From a checkpoint of a small transformer trained on Wikipedia.
Size: vocabulary 6588, 8.79M parameters.
Architecture: rotary positions, no biases in attention or MLP.
Each number is 128 + 32 x the weight over its row's rms, rounded and kept within 0 to 255. Layers, rows and columns count from 0. Numbers have three digits each. The size before them is the row's rms in percent of the matrix's.

# down: layer 3 MLP down (transposed), 768x256, rms 0.222, rows 588-687, columns 192-255
# up: layer 3 MLP up, 768x256, rms 0.223, rows 589-688, columns 192-255
down588 103:081136122110104097121151172125121176080121089130120075116110106140103106153123189177114190168077118099151100132133145125137111149160142112123176083113091122119107104078089119090110112143137117
up589 107:140140052105099126136116142056167113096133088142112142090126095113133122161091137091152129114137146148132139090020195123110173178166058177105082151097112084171113166142170122079159110142142161
down589 115:165211117168102135106121085169184122138129122142087133045164151107138037133082200138129073161185131153146180111145087138135096142111165154129101106087129084133132147107067061096153135117152112
up590 102:133161092193132108084192164142087128125096114123123100146182133125111149190076144155155134101122136137192083106128195131123204084105133161080148147103127101097162135134132150141162171174122154
down590 116:162115143120114179077092114098126104087157094105180106162124124086130181132164123116149162132121101109137097090148127122128089135123182119177119230159132135150125146118112124139120102118132167
up591 103:123198157112151188088054117107199124206107153165136132125117086164098151096143148128144090171148142055088102057138102144127158186142118114142155135095157128109124181146189107116094094083118089
down591 096:154128137129122137139139170131155167120111134113171091138112176129135174193123131099124112160133078142146155138084100096147113169143164099121119084097097117119148115082107075204132071156063101
up592 112:124131088092137061151122112102050160134163107135089170153088110101064075155111155095108118107080133090063143110100127117127129114114133105169097093174157182151151123135126095145049163101077179
down592 119:079140160029141155101132155183147097152162097097123083150124156114137131131075124114111191158133120155135138066124055097146065145133123173111146121215181109195113098081109148129084105164130135
up593 104:124092114159072172091172138116124132153120134092144193079159171078063082159142070165156128174147100118128074221094163146112141139123170077128192187127164170114101129133104091158090095125093077
down593 102:101153128080170159148163110126131135127139110137130146081108104102187153153131125093133126127070103148138121104143198107128174099153140148083124104110169066137147146123114157124174172147127167
up594 102:146096119093115160099121116165136132100074128134140131137171152180081061130112175121137113150194108141084119089137148121077181106120182115153126116129134113128125122112100129130166173126096109
down594 103:117126185162122114145104131075087172089148149139121156071128118125170136119101128125102138117156158199135127117178162141127129163155151182086084152136210078096092114172158195099100120163116125
up595 093:092140150181133087155097102119109153153150093099106164120147170113151029085154111103165117115126156106081133155183148094132054127174117093108086150158164157106150092128135123155132137133109126
down595 093:095149127077148109157099124117168093154082179199136114171103159090125150116097157180186145112122066136164074086125149142140222134155148173092130092085092063133091113157145193148102129146117088
up596 095:177140076086110162151091076134133169080066163143122128152169058146147155119146160123094063130082152127077165182129116071096111203083118107143178121158094169103160104070136134157131105173157141
down596 093:144187139082151106145175178122154109130116128125134181088115121178130162077105107066145117191129091134088116103070145150083116128118133155145099125205126116153127142198166141062151146130115122
up597 105:118093156119095041161078151123173105152149197109131156101126092069110091146136127130177105123154201168085087146113133100144123119144156129078147180081152076157075128110112103070121165101190139
down597 113:132132158117102132055101099057136159157069129079201116105143093125125116151083131138125117161170120108118105111117100133177129107117083097093151232120141121078174148132120119075090114099170099
up598 107:116123117151118121100109098138092117091097162168143158183136184169156111179101110130121160083140140125101087100072171147130129048121158116105079111118143202123108087082099171151122147157098120
down598 107:149099101197097155127107124124069141139131121102102142124080127153109077117082096125089125119122136126158100134122065115115108115097112136125137195141114083097118124080088097117133059164135117
up599 092:117129153120111088128134149109154144109120178169118085081154131126114117138087141152111117156124121159164139121143111081135121073077127206144079121120129051160133102124047116109114081099207177
down599 088:162104071142138131103164112122133137091148070146150177136055087161134136137162166153160188114154105110130106159125159143095140226149172107114176125153164135108144158166140124148222163152134142
up600 098:156147186114114137182147071142140065149126115097113120117156155135178102143098098087160071121140176079114056107142144132168063141174171147160103142151117151170117126089114122111112128147120140
down600 106:103143154135080128089097162140123096125107138142151090069110146117112133125135087126086116187089080155105107114117135131161162161089137117148131115086165126106123153127174168130119108157108152
up601 100:118130131143121174095122083100089096147139099095088134127161157055125085121134143119086091120126097160151099156132155085174150134103131160097160161108150112154199127183095109087076192132152125
down601 094:102152100126138112112146165111136163056080179066144099119111137099174137113166114094141164158144168112142206096114115174104119144188118154120123089149180146104120108111194149181094111110126136
up602 104:098152118090136105078114178102076095177150043125171108135102196085091189107098119091125127141164155127154171099083121134191141056168132111145154099140165178122129101184130143184099161143051124
down602 102:171092096151133099107078104166074078121165127133135109165080118127143117143098079151082086145088166185116174134111104113132107118078170103129100096132096112195073074062115121098142122153164112
up603 098:108106113103141137125155040087178151158132120209153067092167172140146099163146061168110119140158138128093123152122103139092137160073150147151201123145126135242104142159089148103134132163183194
down603 098:150087136092221129061128122116106099187130087139132113088098166199135158166139106106106119104167066111140083146079073145110083160115129100153115134164134085140136140167128102075107101108103033
up604 089:117105093175151142157142122135101160126195126157151103135159146138097072152112065085107165139139081146182107091084119102175145158146091173138132125132137117078195139159076133160086128084123163
down604 076:146144121112136135143141118093144105161136162128074139141056130106119158104124154132155132126143142138052139156127134096158108084108163114134138137137121149229094075126146114109182150169085116
up605 098:079107102086146133133168125093127075058168152168177111092138193165148080120100074122077098127071171193159092166142135115141078152150092095128107142151153165134107162121166121137191166106148105
down605 105:114125087133112166149132122129124069064111150104114132134089175092042152183127114145127130176084136149052120143142130159147166119112154113142129147142066145161109060054054183154100141138130108
up606 113:122115108146180157087097127128129133152179106084078130091097162131135121138183134117089126085153186127111065139091127137110097124109164109135083148090123127122122166173169116126131133100119160
down606 118:124165157110166185123128109201142186109113096121098102143124107115118112102137162094123078163119189120101138154144128161075150102144149231089129141095173112095139128152126122146160117203097059
up607 094:119117145160178129143149122170097096066137179111131175133130133128132128114099151157128120079080126124156077151150098064145126106116104095128115104128204070064110137108118151087088139096115139
down607 089:115122080123151111125125133091117157122140116154113154152160154157164129115120124123151142207136119142101128109046095228094180122095079153117117148142102170187101161148127158167128107172148161
up608 101:097207107102140113139160112103137097122165113163141120117102173161088125100087090128082122132170133132139151090112140061130166146116182142152156121149108130147141062180108110149155132145138103
down608 113:118151118091089113133136128153153189178157160175161140119133136119111170142124105068143140086114136148147165077135064100113152140140125081106104130117092094148135166148104098108185117101129157
up609 105:136139079080175141092124117130139164101130120123154149106199157107167139184178090136108181094106094082203114117114159169043080116153091110170108134141149099163130143134136106102137148128114161
down609 106:141122098164130129121069094154152110086139175171115122147117108192074114091063120128078149131087102131105133126150170166129128160138168149120102122122091085119098173143121090104195182174126165
up610 094:106114106153115102113105129129086156088136066150246103134143124167113135182148107113174104132100167120133116180143151110132135193126147057104108182102117111124099113160053149140133069167168154
down610 084:166109166129142107147107148145144180153125124103140151155115103106096074124130156134088113095102132143107152125180121123118123103050184117107148080122060077087128149145140093158128076115057117
up611 102:092142064142199137091135115133206110126138175165030144110127031091127093112126086139141114140098180083141125115100135110088134130104139169112197113102043128176121115146087053142139165153156167
down611 095:127107139195092097132176099106156128182127122098170127090160168147104101094143210115126089116118164140136120106092156165163133123105110089081116143154142142119097113112111034169096123097126103
up612 104:119125103085110107172142109107116166108148109135138126090131151125101134150164100099084069086123113073121063114106200124093130188110128089121174081126166160172125127151126127143106095108186143
down612 110:165121134120066173162180125129198119184161139083098163130102077077127129109160146160165144093134082101132122174074146137188173149128127186150075142161122136109119107126070160146144110165134173
up613 088:142149152076147132124124159075137095172185177107105132113134174145167135129146091083140134150095139101120163123135090182105138096121136139135160166136106204095135117102109131097107100121130138
down613 081:123198086104103169112092177180082246115080124086147094170111121119121123111109065151164175172173091167141148148094140093136119139100157162143139138113118068170151159168140147210152126139085103
up614 095:133151133131142121111104148065132166132137149139172082179141113165111087108086186079064134115097065127124180164143156148122118152155114192143101109140101098104155137111144142126157134096131187
down614 086:146105072121109133146115122130168101142067084181125117150113115107115108169118064163136081150123115100192112151118089121136163152122140066109147091092072163162155118183105179166095100156092089
up615 098:126141096098144144111102104175152106076080159103142138156150096134072133191094143144119159130099129118143162156157156108145165092131128178104160143114120148169109087105160188103081105105119111
down615 099:075159085102103132149150165100110169097030124137134120112116169101125089090086114084184109099134179106142143009156108119139160156142126076147119062157103117096116109144152041119161131147118095
up616 106:118144126047110151104172089192081095096159176157100188081134127139159156151121076157150155199069085121131125118102130121146146120089137147114157115093135116108144002158055100132149132093141126
down616 101:134068155131113078140182106151147165142173114108096085130128115160151107110120140147140175175138171175119168132138135136103130121140196152099093126131132133085156138119138117090075138120149143
up617 099:104069155048134118076118149098113075175141157139112139144148096101164113163060179087118121154092093154110152085123121087155112077187071141109144171138114133115104107043134162132104106101172172
down617 092:068103092168166120137107110142146138131127106107182104188133169135140164148173138123138196124125113079089195129152121143120121130146170139239129074101109188073129083121159102089093166085128141
up618 102:083155136133156105159152107105126124142142132136123133163106119083103150128159132057077114158137131130150120126115173125067112139185125089124154126200132070133138107147234121109070167116169147
down618 102:129109125181088091119108189149183121172084109157125143128099131138136187123125132093111102088104172173118127111138159116148153171172125087174149146142145107176116120100151125109092085122140125
up619 096:059128171115135101115105195129167114091081126121076149126141128098141098127151106092188137116156099105133138141158076137116134097079135074142117125133106079120072095125113140089107170097118143
down619 086:137125094160135122146118130103124109111152117159157094097120117121161111168167193110110145165137038131111116123156135121167121139143119137079088098143126146184134131185146200125117131124149089
up620 096:118109140211147108084119154117141104104180148093115168093143102108100152173078139144133140196108146123081180085185162208156078126172134078122138140141179114126154108084167113094166186078153133
down620 104:112098102130154179062072155147141142239163104150100101151094137088119158102160187130182116095172160116108083183209123151175105156113092123126146106100091145104128117137145107128076127109085116
up621 108:145103106090149097159115069170083190158177074118110141099103123152094119146132050123138081124149125121098155155129155090088115118101149138128151086144094173118131118217191061146136110131132122
down621 112:108083149094101114106111100221146175070086153146147167095037156113157149172157142100125134108158121134117135099121106108119084118131124178167124138155105144154157113099081155138140119088138117
up622 101:115148107133168179112131166180115126139137150110108124056150119149160103125161153146066167107107188112075121157116110099141125138147062086135103145139125176080188086066177101160094157154110174
down622 094:199081192149108184084166197106147094079107119130080126126148166109109152098158065101167120134097118156164180137110103072112132105195124191148099108145153136169173176115107137149123073098099103
up623 099:152134095163169132148101130123184199113159118142154126092121156115144154232117071149151151122136111074172091122140125134148089167096138180119144101134185099135109105158171145134132161115095105
down623 097:137102154168178123109121123120119076163067127112109124076081104077127145088141139087141123133122111166139119145165173135199074149106153146120168127116116184125112123080144183172108137138170127
up624 108:084142163155171158167200145123118086089120112160159091086126105178063147158165087132107116166084127104134063141101132096128129117121146023100166129117112057153165112100148126112133159170119057
down624 107:126103130161064162092122158106165183133101134155138126143096108115171150138123142090119123132126083086167114136099145120153143134066102106161153148157126101136134156100114075092142123132091132
up625 090:095162152085080103134144155151142121128175129100114139165145108118102129109107077183069071158179177145114120122104144132144148075182117094140148093111174129127048148106144164086096126068125123
down625 093:145099132120180179112119086136182168144152124139074122121143102096117134108161153129184133151179101070146130104077145107088115154131157181154088118137160115146175122131172163073106124149117175
up626 112:098163138118162106049191121108109131124148136068094173092163173144170158096129162101144168205095106041183106144165097087146163133134201186156144173101127131157121124128134106141058142112124113
down626 106:106130043139153169117128145065119136169142104118123095107102057117110114169132168157115108156147150123156135120080127127116080125126160151171195096113071155144137122150109080104105124188099112
up627 105:096098119151093053090177106131111100127130120118113165148081111136132075080124108207104138106155082155100117150100180128142184136111165135057171188127119088120133102131158118126147163130161149
down627 102:083129160083137147117112114101100152114195145121129071093137171119115112167104143126170124089089160118170145086167085164108125185039143115102098058102128105065164130114130159114052118111084125
up628 101:123099095168130152142147191134174134121119121070105157113133130093115132128181099097127071127156123112148151097075178154144137149171158111166130124119052112164113172141174123105153191147197114
down628 108:080124093172118145123097118113169125092209117175093114135139134150125112154157106148167104160120123133033151078193103079047106099166138149158150147110150079102139128084117139163108083066106144
up629 086:065075171124115145101103157084203126130138144152157074142144153149172199150091130135105134147147116113154146163184130156153132137133056181163167167129120098130123158160076137138146140060189166
down629 082:157153096170125121102108118152079163112128159124164181125108110098097059137144132108170130156093140123141190109153104134094122108133166106073099116117165142119143124085144134108129126189071122
up630 096:162122133137178133129133108127105053108116111123128087168104171162149145143097131084157087113170114095142116086121109153212126152125064147167087122089096136135126143140115145111142099088126149
down630 092:102084149061087187115136108126109124103138141119122108137132127097076132143202114132096076153162163173139103117148112111069109102148142132119119146155082143138166105096080148174111111152087070
up631 108:095119134130092124156076153169122124119063087130119128120151092087117143099140175077142097108142129120098173124136177172157098076115128071106062198089133144137127116131125109129107141145113110
down631 107:119084138110173145106117164162107138170153102089146132137100141090140103167146131156149142142089123128107158133094127184106078158151107186078113144088163143104140157188161074119158098137118165
up632 093:135140173142151160088051167122118109208195147158159112135136134141184137190147137083129114144119135156186126154076125153089151174158137118162129181152140138077152119150140104125133091107091091
down632 083:101155118109182171160130149180137179128176147095150079123200127165085111130132139127104202127111075103103136142082077132091119101122126155148141140173126111136110140074087145083136142096109111
up633 094:087140130117145126122112121107106113157146128112110045148122118121118129131190133113108159119141120123199144133119162130159148217117078124189131140137115103085124115105154147090087103113141155
down633 094:171129136196110086040111072119158121184170144127147186119163154096100125123153116139136096132108140135168146144148094143123192169176164087194116157168155094117110170109073112126170130106156081
up634 091:064164099088085153136066125114123171088153098094135173147118171088106123134104162113123090108114159099157174144138169091115184057136114145167095117095144072108143087150167090114060080131141079
down634 094:122124106135160163154167106099087138115083158111152134138147132147111089125108123119081076185079071167170154172110178113178123065128142143163147154117114200084143110142131109120111178122109172
up635 097:108087130118127120181140145117153123176130129162116142114088122172118211169120101155086185108086173156141130090114153134039093116128121123046129131122094119123120138132076076100137072159099097
down635 101:167180118139107090152158074109140072148129097104178146119111127129077093132143134149149109133167164092116121148104136072137098123137124079130205130146175109108144136116099144189139141115141127
up636 098:143130107140176140142138134121171121149157137128168226145071110114104139089093161135078096119163145181120155177147093093168199134140109147113174097155082081187081093124082098063160086104148079
down636 099:151077160130094186145127127137121165113098080138088116150129129106130123140085126110175133185084164145102139166152139118112103107119112148112169109162141137110068194119177138141066102090145103
up637 097:121110077116063163140124129129189136132040117140141151088147050157148140140127126159120190077083151166113077068148143149144197122094131150128097191148131104125112151177128119095141132168116100
down637 091:126106165097168128148129117129100162099211141136109127177134158155115140074127143134138136185153142143165112155118101083121102116161117075137106121131125182147098110176138121116112168063147117
up638 100:077157173199125096168143093075068097147158114134109160153162103163115117170112171127064094100121176112086200119111101067105133120118121111166144128189165128140139129107116116111075099139185111
down638 094:174109074072172141137156181111133141119148179107162109123140160134114115156178106133126138139111129089184071098157131140132136164166138137155091165088127132169152128122158063112100143138143103
up639 098:122159158124148132173103105117159076170146131145118147166119157148130163111177156125138079120085188060120140109130079189116127108142118137091149108163144088084114120104091091114088141172135141
down639 097:092166133156109127134153174141144141214065121100080144064131101153138134120142113179168075087115145127100113103123075136108176093084091075157125124185136073156136207161043092126092108100110102
up640 095:131114080139096177142150131133138082131142170155191147126142175131045079189128089142148115100083141113121089143120052122120155052166146115120150194105091168122113092157124099076120101166136152
down640 103:132151124100097113122116151174132151105131165168128102116139149139220144101119087099138180083151188121170097087103121135134171071084131132174129116103130106131077098092149125139141094130117144
up641 094:161103151092112107081080170127113106132171143117166118083161090178104095144128087148131107126142171130103128129114097197160143146138089141053144150118128205131146130093150118088145103082108107
down641 090:106144120144113175141221111175147079110110136170136175141126158140052176122184097134067136126139182166110072171151156148132157135171183147147106145101164140125114082142129096149156188148087126
up642 104:115171135082132126132089059110144121101222131159123089127126115114096109121127093164134103105085124147104107109125157087148051150131194189127111102101161113097100161158169153095134139109147193
down642 109:120121135123098162104152140116100153129162199115130113159097115152121152114180166074085153105175126111130133220153160098112099074070097090167173086156079174127122133098131147092107122114106123
up643 097:096173101167132116083116107124101120102197212144164086128101141023120108146108110195105173085094124121050059138117124088131139124148159129123141178050024118123129140065140140165115140105116111
down643 097:144113136182124141135130080136084094175090124129130143133117139130105133080057055131143112160145082107104095110160192133124116183160113160154109094093120118142114199158117103152126141185137099
up644 103:111134112146124114158064167161118108115111092143168163165194110115148163136101133088124129114138155078053169117132106131173129066143139117122117168162148133128164087090159111122097144137077075
down644 098:105161188099160120107097055109127114136137122084103123142107127147167085155148187144114087122153121147127111133139117107066128089173128127153109108090162096128140159088131135053090095117146126
up645 097:150117109150113089142111080097095204116155102089154168155192126134144115128094114112140120148097102162096132160087150116113115135124129096127093139098115146109104099110144064138140157164061179
down645 091:055118127183123173184092092129095072081103194185184107107125104145129138146129116106109137112169131129109126141165092112114162126137103119119159145087119140158119123143114147166080140107099143
up646 094:103150139103150195144123120111142124074126121136202117081141097119137088137129147162087148186211112081134113135123081069146174180159046147155155112141130083094053180105088101098170099104042137
down646 085:158113133182143062145157121131115143106224110135052180161165175096141129147151135082116144121136135125141141158147163142169105096091160127114161158144077156152159067135115127135156145174208115
up647 102:037144100091157102109136165123116100101103083209145093096135115135121116109136121109114081109116120193064148139116201100123158110124112143057169144148113133109153110137109137128127086133123165
down647 109:123117125124153121080106127109092112092128134180117145101130146106148107136165149144123109100150119133133132088115186113126169109110143115115041110062156059135148166227144099129141127128122165
up648 095:159143171124199129164099157119151123128108100156174088166130079141131124140164131131143187131109095105099086186140110138209094095100145165086124152064031147078150104096122073139145103142084172
down648 095:170104120119121125150113117105171114121117128146138183130140118079186133070116102124076131149140165135107171091085074140116125127087162150189069117123161157139109188089159165107162115116151136
up649 102:120159145144077111177142162122137096121092115044187158140090138154140088147131141152130143112163117116153099108102107118111059166068184090128129094107200118144124101077101167170125113102115133
down649 099:096129155146083147133101131161175158124136168143121128105125142132126100089150117136112171162143099138127166113090087148061121116156178052133099108050100068124147126077170112093134068121083124
up650 105:113154104153107093084133133066136104143136111091130120138161089110105157016169105199165143162124092095151036094096140114154112136152116139154192087142110152102160130107159136092131146127150183
down650 112:114096073206139166132074115105210161105170068113194106113135145127075130128146146146127167147106103143053048086088170150084084146135120133147118200114150131057147128159185118111139106093124127
up651 088:103105132137144148124119129064090145103128177064098166134101129146123208124169096086091104100089163099110155138122047114164155146129153123137141137112102151112103179185126142110116160133112105
down651 083:126127178131145068108119122214178132109166091162168100121119100109142068139081131176173140172123136181137127089144178098100108071139084159079106099130172105119140086073155086159156077150145164
up652 097:146215170156143123095114219137156150107179169138110120049135119118137137104086112180188109175153136121121130221131110088096151072099108180138182154161066084159112073092161118079124131132188203
down652 096:081109142133116139134122044107142092170152070180135166140161141171124142137082131088129147150136138134142157166114094174156132078115082114111081125081154146133117103192170142144129158141157126
up653 106:106173056124121124235100124084117130172167128113134192118149081134096096212137129122122119077117132168138121161112127138156144115163135117150085089086080125135141116173152187134106137131112147
down653 101:194067184184146138142131150104148122096146090161110126137121089110081102130065127094119117156144110112102138103195133135164133121129105085109151129116104123099149115139077163080143123113102117
up654 101:095126080144109136162160105114168152094132128145117150110072147129204109130110169156193067116090176137120161169055090115122082151098134136175106154129135134124111160134170126189178123113146131
down654 104:122204175129108162076122070130138194151139157137071147137154147151134189170069155093144089146137064137158178117116094112130099112163105138191048117109168114124163142155098096078101121068084138
up655 099:116058104106095094142096108124130104100101098145110099147176135186117078162189119212128079071101134112172071145137105129092032131162058154050118030134121088125159087067103100142155188136164127
down655 092:184173120186076149190143122107145155130117114136143119125125125104095145124113149071158135123098082118095140115127145148154146173133165101181104109167151113142169130224162127134131087080155091
up656 101:118061134128128112085112130163100092152143046099143097150088123165074138167108141135181124120125147120076083175160154140134182124206183105110101135174165080157098135123157124174181130125095121
down656 095:118127100129130141100142127123171123128129172132158150073140163114131121075107115113107069051097155166204147115180089193108111147087127119160068155099132141097210157150102140147079094145131097
up657 100:115190123129116172156156124122136156124122139079216129143154135129137091140111131139166167110128164156134055119121092143137138165117087103132136082091155063077070161132108145160114236128133061
down657 100:111076099117096096055123124090165103126222132114146134131195134119192151124113117135099080092158125140121166136151149122099144120121149141154164150099077177114152112164165054095177105126147154
up658 099:111072178123121059203148145149140124120140234153167169148079120145089076107103135118085105156104139138119154138103109097122118131129116046165122096142137128138084166186121112171132153139170145
down658 101:163120156167129139099141094106179119151134149129156077115139125120127169151143114130134142123157119134136138092124156149152154121150164076143119143164140093148157131141159115115075133090145121
up659 112:117140122139161121107094108110153133110108142162189136144158141090122139127125077175092098145154112117096123079129154151095130124131099103073078157128176082146129168140113110096181117104174162
down659 104:098146126164118107130180152164103083124113127140166100099119145163106113157064098076128141197131101095098119125146113075163109153099125075177096155083135128117122165132099129078134185121145116
up660 097:075162182097152102159088149127097127085134130123117118156094086084142132180133122148100141210150143136165148118098102123132109149116154124151100129114098159141154125174140078097167105111108150
down660 094:147160133127098095130112135116121173188092070153156079152117066108169115126098125138132120105118116128120137113122064122135150119109152146153070167151085160182109139183127086157088090177080189
up661 092:173139144141100132147157130041130115132077132148148138218101151108121134160127133124077125100164096107170120128170096110133152123153129105119125155140126134156129111184140084111134127144146114
down661 086:156146130114112150153156168160129178149182137167125144133174136143170148167123124130170178121134132106104159170171111138165125164114148183159142166172113129145169182120172183142091119120104140
up662 083:130116137133124106136149128143093108125142185196119107111179098157140090131064113127131116118116133126086068184187072143119097127113140137144148172214141078196159089137189143141129144149082050
down662 088:129138127113147144134113135102137201156150097099153158173095161142137134160198156143151163088155182152154124080118134104171143169099094144132124070084104143060101143111069093134108124119153181
up663 095:127153121137110140142092134160092174110176115126131133129131183139137138150137205128139147176135166137100158125138071091171068131189080108134167146073163146092172102110119064152123179110087077
down663 086:150118116125132085153130120093130117159137110175142133109157109148107140155176111157121150153140148116076116178128154125175130139108115136132123122142115099235134131179118154132119110173083100
up664 098:116144076109135140115166196073151148181115142170127140082112100112087123145125086141125130095112082117108053128123198120163152117082139132117121159160101099125101132120122159121102133129173177
down664 102:100130091118067154105131156239094074144134144072155113147064106159125125206122137202118170136154054181177122157095140094115101153103111150138154151110096135190110111103087068106142108106107098
up665 102:103098212145164100134124161122165120135187129130137190105118131142075106145115213114150126124136123161153099206091143131107126084124084068149130162150119119115137130110095144103082132151171121
down665 110:134133199171123111126114138082141169083059121113118109186159160116165151121130092106115172114115107168149163160138140138175126208127166054194164144137121169122133161163179034112108131147065146
up666 095:093122127125102135156127126151162141063039132120159131048155118147133140095122142115139095121092110156112185128166155065126110087056133159147141155156120168071126106152094105108116095139147141
down666 091:114137135132147123134095132158137159119101088136152123100110166175139134089115120090094140141149112061065162223131144124101171132051140155133149095130097154076163092119166088131126108158112085
up667 093:118099131083083080191149116105135144160193168106095117125163110120104107153166131117113127144089122127134134142173080125086082121103126129165142089157118148167142134083073125167135170078152150
down667 086:130163067183167153085079087120122125110112075171139119148088168144131133114184119159129110113157124151113112146133147125128138109156099181098070139092156111157139115143194131062137122217100096
up668 090:141139154176159122097135115167076154188200114127053113192117112123119130085151142064148123161120113132119187174139097157153134113172091117177136170180154173100148115128150117081125130110169147
down668 088:176134137151093168167141139084142161108110098139172117099150089143149161179107098156123142112093118115110124103161105139116123163129159136126112131092092148188137133091094108165094119087101113
up669 097:141130169132067173121096127076080125128093072139147100189135114140098120100155133110121137162109114068145132141124146179155181145128112148142131106151122087127113145139046095116137128113073130
down669 103:094122097129099117179107097099118165151168087129123178066117129114103173112164131119050151109136192116088164119104074105142144124172089137123149148094130175089049102137141123150150127157102107
up670 088:138115104104118152175195152123127144167168119142103119161165113158110091187108177159166148134138109094235152132147079152093148063070122167103164033145082150104174107115129206160183127141121140
down670 090:125090155099138136104128153184156090165115133153157109142114142092142130120144109118067064123123147159093093152122146081159106146255163103098156185148148113124138091097142136117061108143132156
up671 101:111152069177120085145134168135121155118135174134092207065105102126159119150117163145198078110099169111096094125081141189163125107108160158125148166092135131159122127131061123089157116140141182
down671 103:156159175074094154122134062202187067135176087045076136055123099066089158095107123111121065105148106142139137095131078113127200092140107137160164153137105132137158134073124140093086066103087128
up672 085:096136119109134100136139135137134131153157163158102173100103204117166122146121152129103174106141146153112129131144119083146097067128133163094189104131143096154093080153151149129119100124145150
down672 081:148097125125129149144121119112144135114117091123175100152192115118100197120088114176128104216124129116147140153117117181112172138114120079139083180135119143118172177153081147165212199107100098
up673 107:100118127196112122089095140182136141153063102146117091129153154147123197121103093124152139157108148121099156111140165120134127142083136187116128140112138153139123164157114107128134129103177094
down673 105:075113177119116171129158116145113223103183139153070163136170118114124113107078099120074074110057128145161135098137126161074126130093116133142154099122110172056154099092148131117109128175136134
up674 098:126099092152167083136179118139126147103169134185149174111121138094112177142106165104079106075135124099058127140133148164125129108116127031168135104141168109157122100129069154118125101132126132
down674 105:076112124106088113093185114083098144129130125099181095151123154154099153113165093145152172138166124131150179111169145144103125191120139144130092162149114099069052174114226135151164143119165138
up675 103:132096093058091185150094134166116104176101086133129095123137124239124138148133145120099131150136150098124065175115125187128153080143127085121061055174102142158161107107110110138122148133147103
down675 108:102125176149131130177154179157127059179131117156090131116124144116107109142107115143118110049135166146106095113152113146210130144119082102116105136129120052143144136110155103118126143169149196
up676 101:106136120107124126128084201119120126127139163113075190123121158135138144182124142112122079094130053154156144114136135138165115138070173065156109167113115132079164109128111080108087143061126126
down676 103:109129091069153137160090125137147115149147141120137086110122090180168119109113157104098124080121097140140130154129104164147146196150150130100229116081170119138109114164103087076060152141086171
up677 099:123138115147173045203171105111177122167131092140133118147144149082199105111155116076206126116134151121111131152167134142137133140141133088115091136123087109138181140177125168132141148125109220
down677 101:181126094080118148047071067126125090140180120141104146131104095158109121147221149152128037120093189093221139159063100140179104114133132095108141158095107159136138069118134109109086138173159113
up678 095:107149111113138103182140088112131142100138086096129111082134128146149131148152071146137156149155109106037129193076180132078168156124180116080190126166120086122181090108145131120110151060149149
down678 090:164153144074117167115132197146113145127167110125121063122114117084181131108109134126109133109162146134122135105139043067177119081126087131116097125137147103103118176118045075115173130159147051
up679 088:137155110086152094122114176157120151168108055092132177139058140189117145162126159117178147118183141128174109167138135100139125101166086148166151084130169107116117069121133131115122154221040099
down679 095:125109057090133081095130139112089117176052119121096147096044177136111122108119084153078172143123106112094067140125135128087102124081129129088144137163094157157133141103148115073109100134111105
up680 094:082124144076129173144112092130111116143158146140188125083095114099159158129094169148106148142073155131124221082110081112086166061179078116138108167148140149071141110131054106094123115136158115
down680 090:138067092077130120127098124113092142150141126119134086125129123138140101143142123150139113170140119148133114120103105128177162063122162124170123113139111158153149195159114127157110131151090132
up681 086:126124104121140175145108158131157109161150152116111128156152148094150096104167129137223118130130149121082099131129086129163134113081069138173174129146109135168109086047136127152140200144147150
down681 091:129096080133124132135141106116093136087094172149159143142111133192129134148140056170134143116104149104146156138107089101087097159127111086078122145146136143108132135117084140146123100119081170
up682 100:193128145121136153166080125123137115146126166102212153140132096112137083101127061058129125067121131131125088121102138129184102099130112137069158129191088141126186145073099151140112091111133149
down682 087:120148132105081163151111110126116141104138110134085106101143178091191170160184164130137114128112150062142182112109105146159148104085114103109084081115083133108139083151185164080118196080122121
up683 096:126107170070124124124154101146091134132180116118124141167148097061057107077155121125113106179161134091169119139168149117147090131110123153116143072158121121135125161136080133167119152150115169
down683 086:109133147133152189154115140112153124177062134184118098110132174137138127102105167161129191125108110148145138111065096105116151134164075144115144130095093114120165167149120119153110102094115150
up684 098:138124086101140148147120119125125166158075130051121108112168146102101173171109099133118025120114140137102115117170178130125127149097159128124117073157185189135119147135090155115134117136103129
down684 102:117153148071101182063151074078143122097113127137134122060123086163089138126142171141132092129146094103162158166119121131059045079118136076131123111108150164056172105108121166110133087133122118
up685 099:113083151105169102119145072088080116134112128084103168144104144120133122113103136144152077135129175154087066149164089114104110046120103125136158112156166152188127104185136126119153111110147113
down685 105:122183099114128162179168061118118214154129104090161089151145137100147156137139112135126197112139096106116093134133119106069130110147183129116101171142103143114099119174182172147119141144163111
up686 107:169153095115150177085117117120111168109145182139116122078088128104103147110117224197080123156075173127100137133142142121140108098128093103083135154097159144144147113101124101168173130147168145
down686 111:136142095166156126105127131110115093172154100165136082129124098138130133195172203166067138165149130052123074149088124137128119176156074129155178141142114107126156159133116069059109184105093117
up687 104:146124173119132108177148159071131153117055080103201126129141113138067109183134132094159160113146127112154129125085126105158164117220154152054147193116128069045141105089156155150124129104119129
down687 094:095200073136172124150086060125087129083127189164106090042117134144150164103121181094152150123122113143075164135099139107154152119112137155161164120076136106158120180166150119141150160089136107
up688 102:096160124155144143176129086136133106095119098082136152106185149101141115194107155161148093115130117144097086120092147114083100125084124104055035115135129107148100184181165101094100144120164141